Each number is 128 + 24 x the weight over its row's rms, rounded and kept within 0 to 255. Layers, rows and columns count from 0. The size above them is the row's rms in percent of the matrix's.

# layer 3 attention output (transposed), 256x256, rms 0.071, rows 42-63, columns 128-255
size [ 91  83  91 104  95  95 102  86  83 106 102 100 103  92  86  96 100 103  87  93  93  90]
[[ 82 137 125 135 140 117 158 140 136 136 102  99 135  66 116  94 103 136 103 194 122 143 150  95 133 154 139 162  82 108  86 108 140 145 109 155 102 114 129 106 143 141 122 123  85 120 120 137  85 111 126 128 135 126 115 146 145 123 178 124  93 145 132 121 154 119 134 154 156 173 134 149 122 130 159 109 137 137 155 122 121 123 133 173 103 194 151 104 110 152 107 123 129 119 157 127 122 142 102 139 105  94 113 135 133 119 152 136 127 123 102 134 156 118 147 136 119 140 133  98 122  84 145 107 140 103 139 125]
 [134  93 104 137 119 138  96 125 121 174 103  99 112 127 135  95 173 147  90 131 106 115 157 111 130 126 164 145 154  99  93 138 181 106 152 145 112  81 104 129 127 111 148 155 108  93 150 137  94 121 164  92 156 110 104 149 137 126 160 140 135 115 158  66 122 160 130 191 125 102 141 128 141 123 137 120 115 124  98 139 120  80  92 163 141 152 127 113 137 114 138 151 117 135 142 131 138 155 141 119 130  84  79 141 113 129 114 110  96 138 160 145 130 142 117 157 147 115 135 111 127 140 150 118 115 128 115 110]
 [178 138 122 145 123 140 118  82 129  91 136 144 119 121 113 160 159 126 131 111  96 149 123 137  99 115 130 173 109 140 130  87 172 164  88 140 131 101 141 115 147 140  89  74 109 152 140 144 185  81 118 124 125  98 116  95 128 111 157 137 106 134 128 123 146 141 125 147  84 130  94  85 110 141  73 142 126 185 156 144 138 134 135 107  83 108 154 115 153 133  87 142 155 120 114 124 134 152 156  93 152 129 160 132 162 132 130 131 116 102 115 118 144 145 116 121 101 138 138 184 161 105 107 133 119 102 134 145]
 [135 156  93  98 127  91 105 128 145 131 123 135 119 143  90  79 162 168 131 121 113 163 120 113 140 122 123 146 125  99 149 153 114 122 138 121 127 167 130 114 148 121 105 157 130 138 110 146 140 137 150 139 124 172 113 123 125 156 116 116 130  93  97 121 141 133 122 101 132 143 144 153 141 134 105 127  89 133 132 105 157 133 144 110 155 161 157 166 160 133 135  58 115 106 146 114 135 143 140 109 134 150 136 113 102 128  96 126 103 160 146 184 100 147 163 135 157 113  94 160 145 137 142 106 126  83 121 122]
 [140 125 141 135 140 134 130 123 171 127 115 103 154 157 136 108 127 111 138 116 129 126 108  70  93 118 132 135 144 123 162 140 133 156 150 133 111 125 125 112 136 134 133 125 120 115 107 133 152 109 119 106 121 176 156 175 143 160 136 163 193  97 124 140 147 104 137 129  98 120 102 138 134 160 145 152 110 135  61 147 150 135 100 175 161 129 132 128 159 112 122 126 115 113 161 126 124 116 127 120 148 164  80 144  89 159 107 128  83 124 177 141 103  85 100  81 119 117 104 135  78 132 134 150 128 113 132 144]
 [144 137 151 126 158 151 134 133 115  96 154 129 101 172 138 183 133 135 130 159 141 105 114 131 159 121  91  91 141 159 126 133  84 138 124 118 144 120 125 110  88 134 149 134 134 162 145 121 100 128 116 125 129  69 117 136 148 140  92 175 160 139 128 141  93 171 155 137 137 119 142 111 102 148 139 101 133 120 135  97 112  91 149 116 151 122  84 135 127  98 118 125 118 151 101 151 128  75 152 136 137 141 148 141 106 128 137 130 144 146 104  89 121 121 108 110 150 143 169 117 136 147 128 137 118 168 153 109]
 [148 108 171  81 116 121 169 129 127 113 116 100 108 166  83 145 122  90 111 152 141 130  83 124  94 144 127 136 107 140 151 131 132 178 104  94 139 150 163 132 141 118 142  99 112 129 104 128 135 149 109 151 138 121 112 120 124 156 162 114 129 168 122 153 118 117 146 162 133 120  94 118 113 140 129 134 179 141 134 115 117 107 121 163 143 145  97 114 138 106 102 127 152  82 124 125 127 160 147  83 126 109  93 166 138 120 102 142 129 133 124 106 125  83 125 108 163 118 132 158 118  84 127  73 125 157 138 113]
 [119 132 131 141 125 143 100 106 132 186 125  78 134 105 102 125 174 105 110 168  93 141  92 124  98 120 178 146 130 108 124 132 164 131 142 150 143  89 130 106 121  87 144 135  74  98 153 172 127 126 158 105 119 123  76 166 110 156 150 150 138 161 133 113  98 144 137 167 135 148 117 130 154 151 119 100 121 151 146 157 110 123 121 158 115 155 160 139 156  96 112 152 150 118 146 153 145 164 155  80  87 107  71 122 133 129 101 121  89 142 147 130  91 113 135 110 149 128 106 127 164 101 138 121 114 141 124 103]
 [124 147 163 110 150 119 165 150 109  92 137 129 138 124 149 145 112 106 182 153 160 133 155 102 120 126  85  69 107 135 149 108  70 125 119 101 120 153 123 102 134 141 118 111 123 130 119 117 154 127  90 142 140 139 136 105 157 154  96 105 152 138  89 168 131  89 142  86 114 141 102 134 109 147 133 122 133 161 149 114 132 135 172 117 121 135 105 170  92 155 119 120 106  99 126 125 107  75 114 132 130 173 149 117 150 117 146 163 159 148  91  96 104  93 135 104 116 164 151 128 138  90 114 133 117 155 148 184]
 [102 129 114 126 173 118 159 165 132 110  99 116 101 133 187 137 117 119 177 141 122 129  91  84 111 146 114 115 104 142 122 112 120 108 151 119  90  97 121 153 137 115 111  90 143 114 108  87 104 136 102 132 137 131 161  92 152 139 127  90 146 143  80 114 161  93 155 125 136 132  61 131  94 160 162 164 140 126 104 121 122 148 132 152 134 106  80 108 103 150 137 128  74 142 137  86 104 167  95 214 163 134 116 147 129 103 119 118 142 133 102 111 106 135 134 100 123 156 141 122  96  93 130 111 135 124 125 147]
 [ 78 151 106 138 117 137 172 116 124  67 122 103 176 125 140 105 108 140 148 159 146 161 165 115 169 110  98 154 100 129 135  73 128 189 123 169 117 136 126 110 151 143  97  97 111 144 153 140 105  87 110 123 151  73 136 114 162 168 116 104 116 153 115  82 156 117 142 155 127 142 123  89 117 135 159 120 137 153 196 120 139 137 128 128 137 144 131 139 106 145 115 115 132  97 171 140 108 117 116  98 121 114  94 114 128 102 149 142 163 154  76 100 118 113 108 136 160 146 160 130 139  95 122  85 146 130 125 124]
 [127 105 111 164 107 162 133 122 111 117 147 114 144  99 119 123 136 111 164 133 126 146  26 156 101  98 148 125 120 110 142 100 168 142  92 151 113 111 122 129 190 132 134  68 140 159 121 154 107 141 154  99 146 144 153 145 139  76 142 127 141 153 143 156 153  98 158 137  91 169  99 132  99 134 125 102 174 187  93 170 135 136 139 133 108 109 102  76 160 106  96 124 132 131 136 132  94 170  67 119 132 130 133 168 124 108 142 105 161 137 115 141 122 128  80  86 136 130  90  92 133  86 144 116 122 152 128 115]
 [153 129 141 142 149 132 150 158 164  76 132 156 138 139 145  95 120 151 168 132 165 141 197  99 152  84 122 104 110 116 119 118  99 113 157 135 109 123 137 101 138 133  88 134 153 124 147 113 125 129 145 144 148 140 137 129 179 141  83 136 107  84 107 100 149 115 141 124  98 157 136 152 106 152 129 146  96 114  89 109 172 132 152 103 141 102 141 160 110 182 122 118  56 109 129  89  91  87  85 159 161 164  96 150 116 114 142 141 138 168 115 101 116 153 159  90 160 152 173 134 134 130 142 139 135 107 156 121]
 [ 95 102  98 149 112 127 154 101 144 108 135 119 188 109  86  80 115 137  63 166 100 114 173 123 129 132 124 154 143 141 132 128 174 135 107 130 132 110  98 137 143 146 136 122  76 124 132 159  84 112 161 121 158 110 140 152 139 119 148 146 129 126 177 110 143 134 121 160 136 113 167 128 148 109 128 106 135 135 152  88 113  92 149 151 108 165 155 111 142 111 118 124 125 129 169 145  99 105 111  98  84  86 144 120 145 145 143  89 121 140 125 151 144 146 119 127 146 120 115 127 156 100 158 103 129 129 135 117]
 [145  99 121 144  78 150  92 122 139 167 110 115 104 135 108 120 188 136 108 113 117 126 113 123 134 115 175 170 156 115 128 144 200 133 115 149 129 109 108 119 126 116 136 112 119 116 135 155  90 124 146 128 146 108 134 124 134 130 185 132 140 142 169  90 116 170 116 185 117 100 152  98 124 107 138  95 139 135 120 115 115  94  73 139 141 149 123  88 171 102 129 127 156 123 134 141 161 157 161  86 106  81  81 156 114 112 145 112 122 138 140 138 134 153 106 138 141  94 114 136 136 141 116  99 101  95 115 107]
 [ 86 145 152  86 157 118 151 160  98 133 117 112 126 144 143 138  73 115 132 163 174 117  58 129 141 148 101  94 127 124 146 163  72 120 125 105 109 153 121 163 101 122 175 147 110  98 112  85 105 140 116 153 100 152 114 129 124 131 129  84 102 112  77 146 133  93 143 104 183 135 141 136 156 125 141 134 166  85 141 112 115 141 125 152 138 151  95 150  66 120 168 125 123 151 132 121 155 133 141 146 157 131 177 130 128 134 111 155 125  84 111 140 133  72 115 148 136 145 154  67 141 153 146 107 156 150 100 141]
 [139 140 133 121 129 102 126 111 167 110 132 144 192 174 120 106 141 126 141 140 151 107 141 143 122 123  79 149 122 115 174 129  87 130 129  90 175 160 154 117 146 131 124 158 113 100 135 143 180 157 132 146 117 185 137 136 132 151  90 117  96  67 140 122 127  87 129  93  89 109 130 121 183 141  99 136 103 108 158 102 138 141 127 105 142 123 130 186 124 137 137 121  94  99 137 139  98  46 150  94 130 166 142 101 136 156  85 158 124 151 112 126 103 117 140 103 140 141 150 153 160 132 153 128 136 142 144 158]
 [139 115 163 102 148 167 133 112 163 137 138 154 110 135 119 167 163 175 150 104 139 144  74  66  95 108 142 157 138 153 169 160 116 132 136 124 125 150 149 132 143 128 132 120 114  67 113 149 163 157 115 135 116 174 100  96 130 147 144 125 115 143 108 129  86  83 149 126 132 101  78 110 123 126  85 110 117 104 112 103 200 149 150 112 168 107 144 159 153 145 151 119  83  91  87 102 107 124 174  96 107 129 105 152 133 143 156 156 116 140 131 130  70 135 159  88 161 136 124 178 153 112 129  95 143 138 107 137]
 [136 126  80 110 140 126 111 126 129 129 124 156 103 112  96  94 179 137  71 133 138 113 230 137 160 142 161 129 122 142 120 113 138 132 113 122 127 108 118 117 138 157  82 146 137 120 181 155  76 109 131  97 156 124 107 135 155 137 133 153 143 130 147 126 101 197 125 100 117 164 149 149 145 104 121 139  95 132 167 115 102  79 148 160  84 162 153 130 140 109  98  83 137 101 117 140 151 127 125 113  96 116 127 124 123 126 112 122 121 117 133 142 138 177 164 170 102 124 158 127 125 109 141 158 103 111 110 119]
 [ 95 135  94 119 143 107 150 139 118 120 128 130 109 116 107 115 140 106 100 161 116 154 115 134 159 164 136 110 136 130 112 103  80  90 128 120 102 101 114 148 143 147  94 141 141 135 149 114  64 128 148 130 142 106 160 109 152 102 122 115 126 104 106 129 159 134 106  73 143 171 147 154 155 143 155 156 121 109 107 129 126 124 136 137 119 154 137 124  95 156 143  99  87 137 115 115  87 133  98 188 131 125 151 102 118 124 128 118 148 132 132 137 143 190 146 163 101 138 143  93 134 118 164 124 136  98 113 136]
 [ 97 110 117 123 129  73 141 144 131 123 111 122 177 126 120 138 104 138 137 178 159 142 181 142 139 161 109  94 117 125 145 103 145  96  96 140 123 159 128 133 108 174 109 133 133 158 156 121 101 107 138 142 159  88 158 111 147  84 135  84 116 126 132 138 159 124 121 135  97 133 164 158 107 132 138  82 111 130 176 123  89  89 131 130 101 146 146 160  77 155 108 138 142 117 139 137  93  93  81 107 111 140 165  99 171 103 137  98 151 164  90 117 137 132 124  89 130 156 132 106 160  70 125 108 100 138 160 158]
 [105 130 109 125 103 127 100 126 103 149 116  80 155 129  83 112 170 129 112 133 163  70 126 110 135  74 146 105 167 121 130 148 123 109 183 147 102  84  91 147 115 113 142 172 103 113 136 167 119 115 164 118 135 156 153 168 107 118 144 130 183 145 152 104 129 132 151 117 131 152 166 114 182 111 133 120 137 146 125 166 106  98 125 182 123 145 106 115 152  75 150 130 109  98 116 157 170 151 120  92 137 123 150 114 140 137 118  98 106  94 130 150 116 102  84 140 100  93 118  77 136 136 148 112  93 134  91 148]]
# layer 3 attention value, 256x256, rms 0.0708, rows 43-63, columns 128-255
size [ 79  90 109  91  95 100  81  79 103  97 101 108  96  81 102  97 105  86  87  89  87]
[[131 100 142  90 151 117 149 151 141 130 130 121 122 125 120 155 107 141 175 130 166 118 142 141 104 180 140 145 145 155 148 127 138 111 120 112 121 136 122 130 121  96 130 133 182 126  91 121 150 125  91 135 101  96 139 136  58 139 141 135  75 132 126 129 105 119 183 124 135 125 136 144 110 156 129  98 102 149 121 141 115 150 115  64 135 109 131 112 109 122 130 170 110 100  97  98 117 122 106 110 137 115 130 183 128 104 150 183 124  96 115 115  78 115 163 129 149 149 138 146 113  85  89 103 133 147 107 127]
 [ 76 124 138 110  81 163 108 119 123 115 111 125  99 112 108 136  91 133 134 152 156 143 106 147 143  97 157 141 110 164 135 145 153  89 148 114 122 137 156 125 136 107 154 128 116 141 135 113 138  95 166 131 141 211 140 127 120 123 101 109  92 107 138 169 165 112 146 119 159 130 144 116 139 157 113 175 109 141 140 124 159 117 139 159 118 138  99 119 131 130 117 102 124 141 129 108 160  99 157 110 117 189 120 128 128 171 107 113  88 158 136 104  91 141 119 125 149 109 106 126 153 123  82  69 165 111 168 120]
 [115 108 112 110 121 174 203  93 132 115 190  81 138 137 136 173 113 120 142 151 178  87 126 113 119 121 107 127 139 165 119 120 101 112 141 125 134 132 144 142 116 144 136 128 139 119 104 150 145 136 103 100  95 127 114 131 119  95 148 113 122 146 135 136  93 130 150  79 164 113 129 148 150 111 153 172 178 140 108 145 141 132 129 153 171 156 140 135 114 120 118 168 111 106 133 135 150  87 109 147 125  97 142 115 118 111 141 145 124  73 128 127 100 131 114 138 143 172 140 136 109 155 145 179 146 137 112 152]
 [177 121  79 162 156 160 135  63 141  95 129 150 170 150  98 139  99 137 154 128 175  91 137 148  97 149 112 149  98 145 140 131 115 175 119 131 146  70 101 172 104 143 168 128 130 120 106 113 125 139 134 139  92 115 134 123  90  98 112 185 115 124 128 114 146 172 152 103 153  92 109  86 145  94 158 105 112 102 112 103 116 117 116 123 130 112 155  97 129  99 152 153 111 134 127 126 167 106 150 118 135 153  99 137 130 129 142 152 143 127 165 111 114 155 165 140 115 132 194 128 151 135 124 155 190  92 115 114]
 [119 143  76 151  85 124 111 179 120 157 117  80 122 112 123 139 110 149 115  97  83 132  96 135  88 116 145 144 118 122 129 115 157 152 155 172 125 100 102 110 137 175 125 146 122 135 157 142 125 146 119 151  92 134 133 134 116 126 124 124  91 116 125  91 123 142 157 133  95 156 109 162 129 143 117 138 152 122 132 180 126 125 144 117  93 106 139 142 135 126  74  88 117 114 101 137 123 168  95 142 107 169 113 100 140 146 137 143  88 139 116 184 146 143  81 130 126 139 107  94 103 100 132 122 120 122 168 147]
 [142 136  51 127 147 129 117 140 132 117 129 111 147 116 111  94 125  80 143 106 105 153 147 141 144  96 102 121 112 109 135 146 158 122 147 140 108  96 144 155 116 145 145 136 106 155 125 115 130 123 130 107 163 133 130 103 100 135 121 128  93 142 147 151 169 126 184 112 195 179 114 155 155 126 185 134 151 138 139 139 167  92 122 190 122 137  73 119 115 116 116 108 121 148 122 121 178 117 122 123 150 130 117 117 125 128 120 108 103 111 153 138 138 152 103 141 129  76 182 165 106 142 108 145 120  81  78 184]
 [164 112 115 119 146 138 187 120 147  86 104 135 157 148  99 130 105 126 149 121 184 102 134 134 139 116 149 134 160 169 141 129 126 142 118 154 115 127 169 135 128 107 113 124 167 114  89 130 156 149 106 143  95 134 148 109 115 146 136 113  78 108 147 151 153  88 145 114 154  95 124 123 135 166 132 134 139 170 138 121 134 162 126 119 147 141 107 111 115 130  99 158 112 124 105  95  95 124 116 127 165 136 142 141 136 131 150 120 130  79 133 120  97 125 148 145 112 109 130 159 120 126 137 114 146 129 147 184]
 [112 156  81 205  80 133 134 103 107 177 119 103 123 141 107 122 148 138  84 104  67 120 114 114 122 106 103 120 129 140 121 119 101 183 148 188 137 116 145 150 105 146 137 122 133 159 133 134 136 150 123 173 108 137 126 131 178 138 163 128  97 134 125 108 153 186 145 119 131 147 117 154 122 111 103 118  71 132 175 118 128 111 139 182 128 124 145 170 137 118 143  91 148 152 148 133 167 140 150 143 120 120 109  83 121 170 116  60 109 109 159 142 178 134 124 131 143 109 151 119 145 141 145 167 127 128  96 150]
 [143 153 122 134 113 106  87  93 109 170 128 148 136 134 145 107 154 101  76 124  93 166 118 112 143 122 115 111 101  80 145 148 155 147 111 147 140 107 150 131 100 128 145 101 152 135 111 141 123 123 133 144 129 132 120 121 125 101 174 107 119 113 131 116 155 183 127 116 170 131 136  85 124 101 135 162 111 144  97 103 141 111  97 107 124 140  81 130 130 137 129 122 131 114 133 133 183 150 162 134 124  83  92 124 112 140 137 118 138 107 122  96 134 153 164 112 118 101 197 178 107 139 114 147 148 161 100 122]
 [150 152 101 170 140  90 103 131 118  99  93 121  90 130 150 106 132 135 125  66  62 127 116  95  93 183 121 140  72 116 107 144 146 128 161 155 139  93  83 164 115  92 140 140 102 123  88  98 147 161 172 178 157 135 138 107  97 128 148 108  89 118 138 121 167 156 107 149  76  88 150 138 143 152 151 141  83 171 197 131 128 141 137 151 115 122  90 168 121 105 121 120 120 115 154 124 152 145 189 121 116  94 115 139 122 143 134  98 130 142 138 112 147 145 106 124 139  81 185 133 150 129 123 131 127 104 110 127]
 [163 120 117 164 125 107  99  80 142 146 113 138 118 156  76 149 139 166 128  65 128 159 130 130 131 100  99 144  96  84 103 148 102 168 128 108 132 107 138  79 141 118 138 134 141 115 102 168 134 108 137 148 134 103 135 111 143 153 145 137 122 121 136 143 137 177  81 111  98 100 127 137 140 123  99 121  92 156 163 120 137 116 116 122 163 112 125 132 141 126 155 159 143 127 139 117 138 115 178 121 111 123  97 164 139 171 129 129 126 155  99 123 148 140 138 115 124 110 172 165 141 117 130 103 169  99  72 167]
 [122 144 153 156 145  81 137  98 118 164 143  98 119 113 142 117 136 118 115  94  71 150 107 104  54 158 111 134  99 137 132 115 122 137 127 138 157 101  79 177 126 106 163 129 120 127 130 134 106 154  86 134 116 141 123 150 116 130 168 138 149 139 120  93 111 137 133 125 151  94 119  80 102  75  94 107 130 136 114 118  76 145 119 104 133 137 168 140 142 118 165 192 154 125 110 141 157 162 163 142  85 109 104 129 115 153 170 174 153 116 141 135 120 143 151 126 130 147 142 155 110 113 137 150 129 144 119 132]
 [149 128 100 137 116 115 167 137 141 116 107 120 101 137 139 117 159 159 188  63 152 112 131 131 118 126 111 129 112 151 130 122  97 114 142  99 119 134 115 124 173 105 111 124 139 101 146  69 143 136 183  74 176  99 120 136  95 184 109 122 130 143 157 116 155 143  95 126 108 168 142 159 153 126 128  80 113 157 127 175 143 152 100 149 114  44 124 136 114 126 142 125 127 130 135 126 163 110 132 136 135  83 124 147 142 125 128 167 127 155 133 124 141  87 130 122 148 168 160 123 106 101 121  99 170 141 101 147]
 [141 109 142 122 176 117 147 149 135  95 158 140 135 154 117 172 125 132 204 136 138 147 145 138 133 146 142 148 149 138 154 128 146 117 115 102 125 132 105  98 111 115 121 139 129 137  94 125 150 111 124 134  91  97 115 122  50  81  70 114 108 145 145 157  77  78 130 141 146 119 123 187 139 185 139 117 123 158 110 151 113 135 125 112 152 127 100 113 116 122 108 150 113 103 121 114 131  97 113 130 116 134 137 177 145 112  86 167 115 107  95 125  67 135 135 116 143 137 115 128 119 118 121 121 110 103 138 128]
 [157 133  98 148 147 132 103 112 129 135 112 129 154 124 130  80 130 105  83 104 114 127 150  96 143 137 121 124 110 145 126 127 130  98 131 160 102 112 134 117 120 190 111 124 149 156 117  75 126 134 148 106 176 137 105 109 145 124 125 144 143 164 103 114 179 175 100  96 126 161 156 112 136  99 164 166 172  97 166 158 129 121 154 175 114 134  88 131 117 164 109  93 124 136 164 129 104 155 130 147 169 142 110 141 116 106 125  76 126 139 167 140 185 166 122 117 114 107 138 122  94 123 122 141  74 127 103 103]
 [116 137 109 163 102  80 146 160 146 134 139 155 115 110 131 107 125 105 158 131 152 127 132 121  94 131 177 142 134 182 112 135 129 114 147 144 123 151 112 160 156 121 118 130 116 152 106  94 133 160 144 110 170  94 120 129 148 157 139 150 161 131 117 145 187 124  71 132 124 136 149 134 129 108 141  83 119 127 164  99 131 113 158 133 109 136 170 131 140 109 187 145 130 124 110 143 174 112 123 115 145 102 112 160 140 165 148 177 137 150 152 137 121  96 122 155 163 157 171 155 157 129 186 139 131 137 100 121]
 [107 131 110 141 135 146 176 161 120  96 161 112 150 159 126  77 112 122 146 145 153 155 132 131 102 150  85 123 163 126 142 120 181  52 138 115 137  90 177 147  97 137 153 111 143 214 117 100 132  87 117 125 108 121 105 122 108 160 122 108 119 117 150 134 118 128 127  97 173 158 137 119 156 134 115 145 168 122 113 113 142 127 130 180 144 174 111 125 111  81  82 153 130 141 121 130 182 129  93 139 106 176 147 109 119 122 121 132 124 114 166 150 120 139 124 130 133 159 163 139 122 164 132 121 128 106 148 123]
 [117 118 146 140  79 132 156 156 143 134 154  74  97 131 114 139 151 124 128 124 128 129 150 107 154  76 138 134 125 140 153 105 151 140 156 113 136 139  84 160 139 105 135 163 129 145 132 131 140 146 139 116  95 143 166 141 104  90 110 120 137 150 131 116 115 116 159 151 111  96 139 162 107 128 131 127  88 126  94 163 143 131 136 111 102 113 130 137 133 156 154 146  97 138 116 118 150 133  93 134  89 106 188 111 129 119 152 131 103 123  89 161 105  82 128 113 135 120  80 131 108 112 124 118  80 137 132 171]
 [148 127 165 113 100  96 145 128 123 174 121 126  86 109 141 138 139  80  83 138 121 129 139  95 142 119 158 109 112 127 128 115 131 110 119 128 144 131 106 137 140  82  99 140 109  75 118 151 126  99 124 149 130 142 125 141 130 111 152 103 178 152 117  64 114 150 149 136 111 146 142  81 102  81 113 162 111 142 101 159 117 161 159 137  98  71 161 148 123 141 184 140 134 107 143 129 155 138 140 132  99  89 123 110 140 108 150 122 183 116  90 154 156 106 153 108 109 111 106 134 119 143 141 117 171 154  97 184]
 [150 131 143 149 102  65 152 131 123 162 126 142  95 141 131 152 139 124 109 100  89 134 128  98 154 106 161 123 119 129 121 116 116 155 136 171 130 145  83  71 137  94 102 132 172 100 143  93 134 172 155 121 118 117 139 131 142 145 116 132 156 151 112 114 151 140  95 157 116 172 154 152  90 130  77 109 104 157 171  97 132 130 100 149 127  89 144 142 120 159 128 124 136 130 156 133 173 111 144 139 117 105 113 144 129 113 132 125 143 129 106 123 141 112 116 124 154 156 138 142 150 118 144 139 139 134  69 185]
 [182 126 104 134 114 158 155  99 145 149 162 118 118 172 121 126 145 165 149 150 164 106 134 143 106 134 102 142 143 135 127 138 154 158  94 131 135 142 111  55 140 114 106 107 174 144 109 109 132 140 143 101 150 121 133 119 115 142 120 154 105 139 107  98 152 142 136 137  79 127 124 153 129 144  94 121 106 119 128 116 125 160 164 110 131 114 161 109  94 173 118 135 133 112 150 123 120  92 145 141 155  88 112 148 146 132 179 136 137 126 149 117 122 142 173 119 168 167 152  98 101  98 141 119  62 160 110 135]]
# layer 3 attention query, 256x256, rms 0.0765, rows 64-69, columns 128-255
size [ 85 105 130 115 108 119]
[[166 130  92  93 107 150 151 133 150 115 105 119 157 165 139 121 146 150 124 124  93  97 145 123 121 126 138 138  80 131 141 121 163 110 137 125 152 132 100 161 138 140 117  92 130 110 119 141 105 144 129 132 107 112 142 129 123 150 101 159  75  90 118 120 174 133 120 128 101 148 112 136 141 119 134 125  91 147  86 146  84 175 131 146 131 142 137 111 119 109 124 139 148 128 143 110 148 170 121 106 148 145 109 116 116 166 137 133 137 126 103  87 143 115  98 124 133 150 136  90 136 132 109 119  71  91 152 123]
 [162 172  72 133 119 134 149 153 125  91 116 132 131 162 147 122 153 163 128 108  92 101 134 144 101 128 139 145 100 159 183 108 175 108 147 149 143  95 101 145 118 153 124  96 127  91 121 123 113 122 163 105 130 107 149 149 116 137 116 159 120 129 170 146 165 155 128 135 113 157  99 128 172 125 118 141 128 171  98 135 101 132  97 113 138 121 141 105 123 145 119 138 137 132 135 144 140 156 151  86 140 145  96 109 106 153 113 129 123 151 119 108 128 137 100 137  98 136 169 127 118 107 108 107  39 145 143 140]
 [ 98 101 162 130 126 112 146 129 159 150 131 157 150 120 128 105 112  94 108 117 173 145 129 122 163 135 156  81 172 101 101 139  88 152 109 130 101 156 183 138 122  85 148 137 137 152 165 137 135 119 105 130 117 147 106 110 125 149 130 107 138 150  65 159 110  96 128 113 127 127 164 145  93 113  94 116 123  88 167 150 164 134 135 189 149 143 140 143 118 134 161 146 123 113 131 116 133 141 126 145 100 102 168 137 141  93 121 133 120  88 138 124 126  96 135 103 114 109  79 149 136 121 122 126 179 121 108 126]
 [ 93 152 133 163 108 132 158 171 144 120 161 116 153 150 102 146 109 103 142  83 133 148 164 129 144 106 149 100 161 125 112  84  89 135  96 133 140 128 123 154 115 158 143 104 104 141 128 131  93 142 160 123 114 161 150 140 144 144 130 103 144 133  89 159 115  90 116 137 122 166 146 105  95 101 104 102 155 156 153 101 132  86 122 145 123 179 171 111 157 127 148 148 163 157 122 182 163 182 128 124  74 135 177 102 107 136 114 119 136 115 146 157 157  94 116 151 114 156  88 129 124 175 121 117 146 145 120 126]
 [149 161  83 148 119 168 109 140  86 121 103 135 104 148 105 116 124 155 139 131 130 111 178 193 126 139 113 173 130 154 134 107 157  94 103  82 151 119 111 128  86 139  98 123 149 107 119 148 104 155 131 106 131 130 151 163  93 106 136 140 154 131 179  96 131 144 127 135 173 141  80 106 187 117 127 123 116 155 129 134 108 154 132 134 112 130  81  91 139 140 101 104 161 149 152 173 125  84 149  71 138 110 129 111  99 122 146 146 150 102 126 106 141 138 134 155 100 122 148 116  91 148 143 134  95 140  98 133]
 [103 150 126 157 128 172 137 153  86 143  90 101 129 164 123 145  98  96 114 112 116 149 197 129 131  94 147 123 145 156 110  82  98 162 121 119 154 130 108 166 116 150 135 133 115 121 143 132  85 153  98 125 112 148 170 152 154 109 136 129 128 134 110 124 131 123 126 121 184 161 114 110 124 103 126 126 125 145 143 105 123 113 137 129 107 164 139 112 177 155 162  92 179 164 151 184 176 153 146 114  84 143 175 101  89 136 102 135 173 134 131 116 133 105 139 158 112 161 118 112  95 191 125 133 129 129 108 123]]
# layer 3 attention key, 256x256, rms 0.0758, rows 64-68, columns 128-255
size [ 79  65 108  94  86]
[[134  95 169 102 138 114 106 108 158 154 141 120 120 128 126 131 147  70  98 136 128 169 161  89 125  96 124 122 183 141  80 151  99 152 161 107 117 106 121  95 126 111 116 144 140 114 155 130 169 107 148 155 145 126  74 102 116 128 116 139 128 165 101 135 160 113 151 150 137 137 158 127 138  89 113 147 126 100 125 140 145 100 139 122 113 115 105 126 145 148 154 117 117 111 131 121 140 139 165 159 110 130 127 134 174 128 152 129 115 111 158 146 137 156 139 106 154  73 156 146 100  73 130 107 104 132 127 153]
 [118 144 134 131 129 113 129 135 139 139 111 140  83 128 108  79 144  82 110 188 135 132  81 149 148 128 130 151 146  91 120 119  97 172 144 111 163 114 161 112 164  95 132  94 118 145 130 138 133 122 170 127 144 129 109 146 121 139 141  74  98 138 149 106 125  85 167 107 133 128 128 114 132 126  93 111 121 146 151 134 125 126 155 111 128 101 126 143 134 125 147 116 149 137 168 150 137  93 147 118 136  93 140 171 105 135 135 135 149 123 180  91 110 154 146  94 120  90 115 146 135 160 136 147 115 143 144 170]
 [130 110 130 125 165 146 150 152 150 149 102  90 136 154 142 150 106 102 109  94 115 113 168  87 129  83 117  99 137 135 116 167 129 128 169 160 116 120 135 134 102 145 104 147 119 121 148 107 135 108 147 117 118 103 130  62 124  93 118 129 126 165  68 112 121 125 127 119 126 154 180 126 111 111 160  96 148 113 134 114 153 120 146 132 101 106 142 164  87 108 156 124  89 121 128  97 100 157 110 177 149 138 143 142 188  66 130 112 120 138 108 126 121  95  98 100 109 102 120 133 140 126 125 123 147 171 106 120]
 [126 185 118 124 100 132 128 130 130 114 100 155 109 148 128  95 114 118 120 129 134 124 112 145 144 105 143 156 134 126 112  92 110 128  85 109 165 163 156  87 155  97 155 125 131 128 138 138  82 153 115 152 138 138 141 184 113 164 101 103  66 103 139 131 125 127 163 141 121 143 131 115 127 129  99 138 104 119 167 128 106 135 155 117 129 122 120  95 149 121 186 118 147 158 120 189 104  88 149  89  95 136 148 145  81 154 109 150 166 145 190 130 142 103 137 153 142 128 118 111 147 158 151 150 140 109 106 122]
 [139 165 144 128 107 150 101 110 107 125 140 123  94 119 137 148 124 105 126 132 121 139 111 166 121 103 128 159 135 118  74 125 153 134 133 133 134 127 119 132 162  87 128  93 131 127 170 156 192 103 120 133 140 128 108 119 118 145 136 168  54 152 167  86 151 114 140 143 131 117 122 159 107  87 139 142 119 147 121 161 140 121 131 100  99 122 118 131 169 152 123 108 160 139 127 106 141 121 180 101  93 102 104 118 128 173 136 151 118 147 142 139 179 153 110 184 144 111 167 133 127  99 144  78 101 167 151 128]]